config.yaml
intermediate_size: 128
norm: "rmsnorm"
norm_place: "pre"
qk_norm: false
attn_scale: 0.177
init_std_qkv: 0.044
init_std_o: 0.0
init_std_down: 0.0
optimizer: "muon_variant"
lr_mult_o: 2.0
max_grad_norm: 1.0
schedule: "cos"
final_lr_fraction: 0.0
max_seq_len: 1024
doc_mask: true
Each number is 128 + 24 x the weight over its row's rms, rounded and kept within 0 to 255. Layers, rows and columns count from 0. Numbers have three digits each. The size before them is the row's rms in percent of the matrix's.

# layer 8 MLP down, 128x128, rms 0.18, rows 0-99, columns 0-63
104:146109175153123129123115134092133116078113136167127132120103089159118127127117080138085124082132147129140142160114111153141126118116141130106103072134103130142136097147057109145126137158141121
096:128139100143125121143120117083109188165137180118135139130123109123136182124106145113127123147098124125165070123126142098134153128106135178142142138133157141111130167148118140090141170156087133
100:138107188138112126126143135169075122106100151122094141112108100106154087098112129170093120111111123096158140124136144153110138112131119127121112151156139161147109105120148138123098109089087123
098:154146093140155137133125134173111155140147162103106116105128165167117133141095092138113116110127167130093108115195114151105067156091131133101126142148108126132137111092077116153137116150165141
095:107091133122145103134109127114105087150112141143135145116112101131123138094104130121126121162118142160136111147108126159151096130100157123112136110087107152096070121095121120115119124165111178
093:133104122114096140154174125148140146105117130139088119132133133130163139058098104135153157154124119149110128084168092118087110149091100096170095114119136100139101114119135131139203125170161104
090:163095146094112155141137115141153143072124134104112103156108150149110108146138148128114099100111106147162176125165119110143125177133132128101118121121154155128113129134134157141102124139178148
090:136146086118141150168133145185113166092134126056082165155151139143173094125113114116108189143101137146101129132151110117158138136167116088127128156070115120130132113153109113143134129126133136
093:095153070131100105137147133148113120131163155132146102098141066123137135138138107103117143155124114113162130152107130097139162155070150108132101133109135092102172109106135149099165124126122152
103:118140176136150119139159142156149146095125140119135101131101142087113116140158131164143149149121144108123120155132189138140139122170136177107156108167166106094143161128104143087134130161086166
118:139089087159127149101159196143192157138120106118096135145098139122119141096111117141088110143147141097135145125144121119100176147119125125145155130101154097143153135129111121132094111157132114
099:096131117174151138167083176117118142145179170169180091099155131125116146091131158157124146117086126105160112118116127116152134114161153126150107091126157163140131124122097078127137143080143101
095:136118165131101149103112132111091105137167144126111136077127133147122152131129106143132148179146129111138135108104091144138096136141125110110142124151123125131137093078139112159129178134086148
098:127150110105140116122144115163131128178148105142104071127155129088131145169116102085152149128151142132128114135153132119140087162087121151137099154139135130130142117155150124073124097144154111
087:133125150115157151151120156096113125150101112122145125138136113136154144153072133163061111110141146060130136111123122179167135106102117115117128184136132127133129045108124123096116130146149125
102:125132114105123146138158113139105098149110126126106117073122110132106120146126115112094144126151145126152174118117133127114096135124121083121143160128136142083113145160157129140090130149127075
100:127120074127129095132110109155125125161153128116112125133158132162101097174138096134128109145123139163121068107106141111135143188122161102141098118123142136117134107110142120140115124095102157
092:085124117095139156109171114171142117119092133177177127120082144111147112110100106173150123147122103152083125157125121135118088095099137125119130140148082136117155110111159129165131099122139120
082:110146153089130114148086132130145143111145112134167094110143136116107142104071115134149109126126155093123115176111168083116065103118138118141148137140160131150125168108135159156137174119130081
096:113114152101092149115127104142198104120157127158114080133151126124158120126138126099136137110123145144099099127120148154112140115151108140153100108117094158127121099155117073135079115135105180
124:110118110117132081167130133131160152124137123135125155127189114131105133148131137165177097141114146157113106127125126134109089119158113143130131114132109138059131147163145105149119128103116133
116:107103143102146105107147071109129100099105161106131145105125121113080144124150133127142136062139140130160127137112112132118126135099129108165113119096125113160125109119110170118113137130136143
094:101111173094095097088148092106124155142135103096161108125119158096106160144071119127113120104112128136161108135121154100073116105087167130136134107172133125121155111144092107106189142144136089
112:111092133162160117162097125104095133062112108101168102117151135136195149097110127141142152128127130121119151149154126136106145128107145083115152129095171076120080117114135150114082144092117129
113:130112098147145120135164151092106156152149136085141160124149091127117132165123094096141145123104126139120125094135130149129109097131125119190141122133101093125136140111132139057159128153151189
092:127113119126142123133072087130138114125177100139121115115146105108141084103090127131130189145128161158130098118093132128117135123113146133160083137149095161111114171120132128139131140128128116
089:156111128107107112125154105146123152095119079088146126075135079108153116146146144129132144097134109135120140140124128131191103127082137140086115080113112141134131093136101099086170164176092132
100:055136115107149080166132123101105139116124146114143110163175118105130109134129162129163097141173182136106115130135148137082140163119116111138085106112119148129095098110132102162109147125124077
110:143164153113069134174119111121112079071125133152094155145125152141132136104121097160167101113144133085141137103076096145154144141138170170137150146120096140153113141136162071116132130119157152
096:129120150143148109141129107111130156143144127096118115125123125094183144136122139161114108154140146180173138114126123129066161136127115133116111141118118119119124126142126106084119140120082143
106:123146128083097124097114129172144097112111114119140149161132103104150123132090142113153127078107145113140106112130134116144183152149095114112163145081144125147160134146160150094186109070115114
094:100145123149149121121109105135128126122118158135121155100160101111143119146152099155106134090118128115125105138108174174133162093122124135123142116151137122152119158154094104068133142130118132
088:130177162128148084140111136129134125155152116118120122142154084139098125161105110153113121160136180112134132099114090139124085134142117148110151154111133152120105126101099141144140108135158144
097:121078116100148128161141134102171123141143091103135141124107098143117161124121103111123159134150183122131173180150108143197118143158134126134132156101100129175129100122151158127119111194139106
099:156121119127115137141142116135139095075120169131118154127117148114110069095159107157110130157100115126139135117113187154152106112127153119153140103111116168125138095108140116068071106115099145
090:119133104113124095119138130099173150122136169100089141155119156106115124119122145187174109137124111131110121112090118163108129123153118141116142121110095130138169126171121102135149147134112122
096:148113118092077116110151128145137133085159136089159107072125134149123103176128106118088136132135100129115154106115104103134136067090148133136107140134128105124071138129108151144158152127133090
081:112132075126166161124075150101113128146142146124137097134149120135133158073093149146156137124069134145104143129159137133122133120120151141106098119108117141120135143107149140169119125094096137
110:087126127107131116129126171103104133131134148151082113134115146163134183106150152147146160129119115097117081118128184151138147112160102101136101123153154097112116122133150103164173154116097139
099:121130087107139158100137112125121122114097139156143141135146117167112135119123167140127144086116079165114161111159141163091128132113096134123100111133110107147148093100104136123175118114134142
104:154132119132156149152145112109138112100106153115130121168118097101151127149136118084150105130108155135108150099169109097118094062099134143110090098154126135125130106127157122175116115107099129
100:090111123140162088095113085114103124137110134141115159122156119150096132161136119148149118147123149149131122109129147101125106130076155122126095123130158102161135142152106133158099101163160118
102:137149147163118102151106115131094141087131122181143104132120134122113103146147108109166095130124152128106154105118095138084124137109113108142097152118115142077145107128160125161138110112155116
096:079107124113062139149060145135158126126097136206151133146102129136109116101128112134139125129115111147126085154117112119111137143105135154153114157102181135124138091168127147145149158114130094
105:133118156111118140095097131097117110142092118082119101140112162108160122144167106105130143130127117126079136151197139123121116134133068119102109141132137091159129126139139133100119086110111155
086:143132159145120124126110123120179112127110113128100123134149186068176123076140127111086180058139154137090155123163169147089120117131134103114149098129146100104126151152100090124079152146150139
108:143108090106187145130140113157126140124104111174134118095126084179178092122111101114135099138115173138129096124141145119136126142107127126113127160145153133154139110105164104124148146121116114
157:127168120162161124178110160100145157112154125114135128103142108098126070114133148123130112138129141134116134162114098168130131115138113109123161068115167117104094121164123163134114158117115133
105:129153085098124161142125194137158143110149099092139156132145133118120165139113125126097151163114154119126125113181189103107108138178130138162167085133128136079095128126112085122161113118121143
092:099133129134168126144124106109121097118102116162081136112131141149152142100133136076192092093123119133110103148148095136111117105115114135177118117156112102104094140071134113129152104137134117
093:140178112099133124149131154183123209145135110139143126097134101118088109146134088154142105155150113147162107119146187102134142126116142140138147122128128106143136148122091114150126080130151088
087:138100144106147100094136102150161105105146142170130135166145089113132108116128163146118109151129124117123068143122164090097101133118143134136076090157103096125124148114107129138121087172133101
092:150147154134145166138107120057132119163092107133103136174108093106127129104117162131095137133143118148144156123128131151116090127191140143156117098131143150100105105140157163109123145139124156
094:110175093111163126164108112128116176179138126129133152113183177150134134107149112124111160099124111119167127129130164121161132142079129141145106157124127131136134130157175117110169118138142158
102:145152106152161128116164141129118105115116143117051143104133126122148118106115142183145147166124087112108112138121162125145135121151134124149143115162136132155073125108153131159136142078150134
095:126090200104134110137103145100107111135135150158129113173134097118080120124149101124098089147132185116137136140116119152124144150120107146130090124107130117142148169079137138096141129119136139
102:115082115153127160093085138135124106154136126149143090110105156131153125158150114119151135100083137108105120118188136121132135153156147120079118108182106109087134113158113143125088151090059103
101:177090146146102094147096094126146185152094127131173131127101111111133153142117134120156134098134112097142153132087131125126133155131132170093123087116173137125144140119143169094169119145142128
091:112113122112153173091152115128186131175109137121119082079130133089102143143155108133161107128124088135114165106174117090118114114115135134108136120143121177134153103124149117146164106088115142
098:162148157133122123132127104103106124138101137118131086120091111134122099100159129104112148112083129133098145141147112152095147124109146130112126115101134144081130079144121101104153105114139118
099:174149163121187113155155129107103112119173137102129088113116154148117146166130112139115137139124127133129143113118138152157140126140115128144140144082120132157105104138134155118080107112055181
098:116168138155115103142122143111095127138144148141108127153118146126121151147121135119111143124117088133118104123146134144105145086128137095129156097139126172094102090122137115118097179097106125
090:135144118140148160108160141104154113133086147144112154087137147148101125154125100130166190067110085117132106120149097119127155090141109160134076083123133149141080161091104150175151115147153112
107:088104147132175091106136110081121143149142134130127066100123107132145094135132134152116117122147135129158133140105128144095093144114107108139089107135114145110140123110121135142149177157172148
098:099138135104128151134114135114120125128102103137114098136112178168151179123187102131126070109105137169137132141082129151124127141128102158113103134119104110159115176186142121113113086127117100
101:101143126124176110162169152156110139126114090180158138147123122132159136151135159141165108129139140167132139091145153137150124124148137105115123131159135155137157199131161106122135162116109146
086:112146172123116132164092129142192135135110151138100152137137163082157105154061144142133113160115132140114093128157112144110175138153132145128121113115154109104174087106169105150141140138143155
087:127149137143098146113142135102122065059115124116138150185072094117117144126160116135140086092119136077090140146091148138148118129121115159103143130161166070120153101138118186133112099140115111
100:129134122108138127158124139164111122088135104091161110098119172159101183110116107118128153118126122131117141127122097170143145103150156107153134137136117145053132133107151124077148123129132098
081:117163142152107076134087145113139139129134116116093092138130110110133097144143117104133116119119144156139123100123139122122140107134139104180156141135172104151136185140116122116124129195130147
088:120137155152108155113155102122076158076100169113123114093116122166119131093176127096127086130115122122106092136128161100105115114090141127128102110106128138127152119111182093112122135142097071
100:121143111143113125133111153096144126128111098135102097123081148151111108133132125100117121148109159120191152138147110135132159145111154089121150081162131151064126162113105123152147172092163129
096:130155129104076160120124149140133149085134106164127104124148128117128154137087112144143101147173156117076113139147122110122089145152079128150128149122139132099113117143111134148162094112127152
100:078131123156117135117125123119116109073137114147130108168075086133148134114116097190165141151110168107108105142142150134135135135132126143072097139166107130153089130111122109147154143175107127
093:120149146140104090145162112167155124130147169153103116107159147139118142116104183139158177130146115150135138166142132141185090117147126143153083112096122073147121163124130085148136127154130137
100:047157098147112156141128148140136082096118132132122162095132146115121160128169157098116107140097168134151122128122193145130156113188103121144147152110133189117108116128098118140104126157114089
107:109145162122093124141130108111138082104152110147134105106130101137140166048106157116148137097122112113114114140112087096139102097084075163124150114126127144132170151146121122145157133095123118
092:125115108149100151132116158118124123113108121125157130105097164162091117172124102112132121153113115137176146117123152110114154176125121117070120187138144131138131162132099179118111119109118149
104:122151160070115108121149109091123115172122102122106133194160102130114131130127105073105135150113137119174115133098138106131149123115140118188137152134108063129153129117115146148108125097125113
097:106118149125093079100157110175073117111141135167163121139115162105108098127112145142082106121162130117057133098145157164111151121159145140131168164133136131148064138136106120111097107147104091
090:099126119157185149119116147163153118090150153109131101113132176114150139124098144108102124126091094110162060065127154153145108123105156082113127119162136144109142144126118118128113106163143152
125:127137177079119151150085136164135123128106146098097121131086115097113083121146148117135121115156166142159100141133138112154129142130088137109069077151147121143148109136126135113124121091116134
099:149099130144114133153143121144154119100121135120145108083135139098110147159130131166120134127117123068111138117141127163126150134122148105103126155121147134134124100120154101139129129134201129
105:124100122132149149105139149173150077111105157121125147150113117123156122144112122139114157128095154152093131113113149131129123102161088108106133148129118127138154160086118177111098082092115139
096:138090128114094146128137163129137158096120106130105108177086168120140108138090128151125098113130168121151139149130090141121147117106122160081157127090107129135150116144118108117120128109075141
091:062106142081101097099141132114112093131130126165125147146120104096114144145102134135132145125119109115107142108165098180100184108130108119137146118134150110116127089171160152139135134117115194
097:122110159118120125122105148147121134096106109132138122104116120132086148116123158182110095113157106171151134125166073168149111121134162147102106176096121101144099113107077134125114113130135081
098:157130114125126126118130159136120090127134089099104130164155119103091117147134101131115128111141136109115162120137147101160119156080168125116144129127163094155122198085102121140108124122147166
098:152111140118141167156137113104116125122199113138089098107149142131124126119100117109119164175152091146124151117156113106125110175141104123122063184115124089134110141114149141129123131155139129
091:100155138098142111114141118115118104124160168142160133132157111095147112119142182119106126151129081086098077128097128133138126129117127178142122102061144107145101169122102088124114145102088151
106:144140161102134120141106109146145070173093149125129113125143140120131132139072150106149085123174151141092120185119099149120118145126151158132096136118151132101105099054152150090090125130115146
091:123104133136119155087174123124085143139084074079115092113144144135133128137134126147135152170091071133122136124135096125130128146132114130130109134131128058143181111096142121123131135137134130
089:179136141130098108122099138146119111081093123107133184141139078082088117138108154140172136137103096150142129108152143100155100108155152152143096126140149113118153126136083119093122146110157108
101:151098177138135137152141131142102106154151133124175080136133088115113141091151103116105123078140158141107142152114116146161129137102159069150121134085138120161116130135143144172142159111140171
104:124098108147119146151135124111143120135122105105121097132137162148088128119103156114143137130114129160100110139084119125099101139118133139143111132124124145135122142138153070164178124096128124
102:104146130103170164136118164100106143145140146109108117116106121092152123093121091119141125162133102132130136129174097091155148118148087113110094151160137152104130123133100100123148119140134138
106:141117092131147115154112124137120103143138113148091160129135130099103105128154143161104110152111136159103136129150110150121105082088163146167130158107080119118115143103174107128065128131101086
091:125157141073104088082124108121136103128104116178087134154181128168097129137138179112110174135165078105163137160117120144149106133125085111105112090144139143120122148099138147153141139131144130
102:102138128136035115124128110140162154124140119143117131120112140144127121125151103087136141141097072099154170133153120107146090095124142135109108121096161137101150117129128132143135159126126179
094:097161167122131109164117117135130132109139154149173129205131105152132122093108196130110123094128122132122137127138127100097128138119097084132103123127132163141136100138153098152141124124098108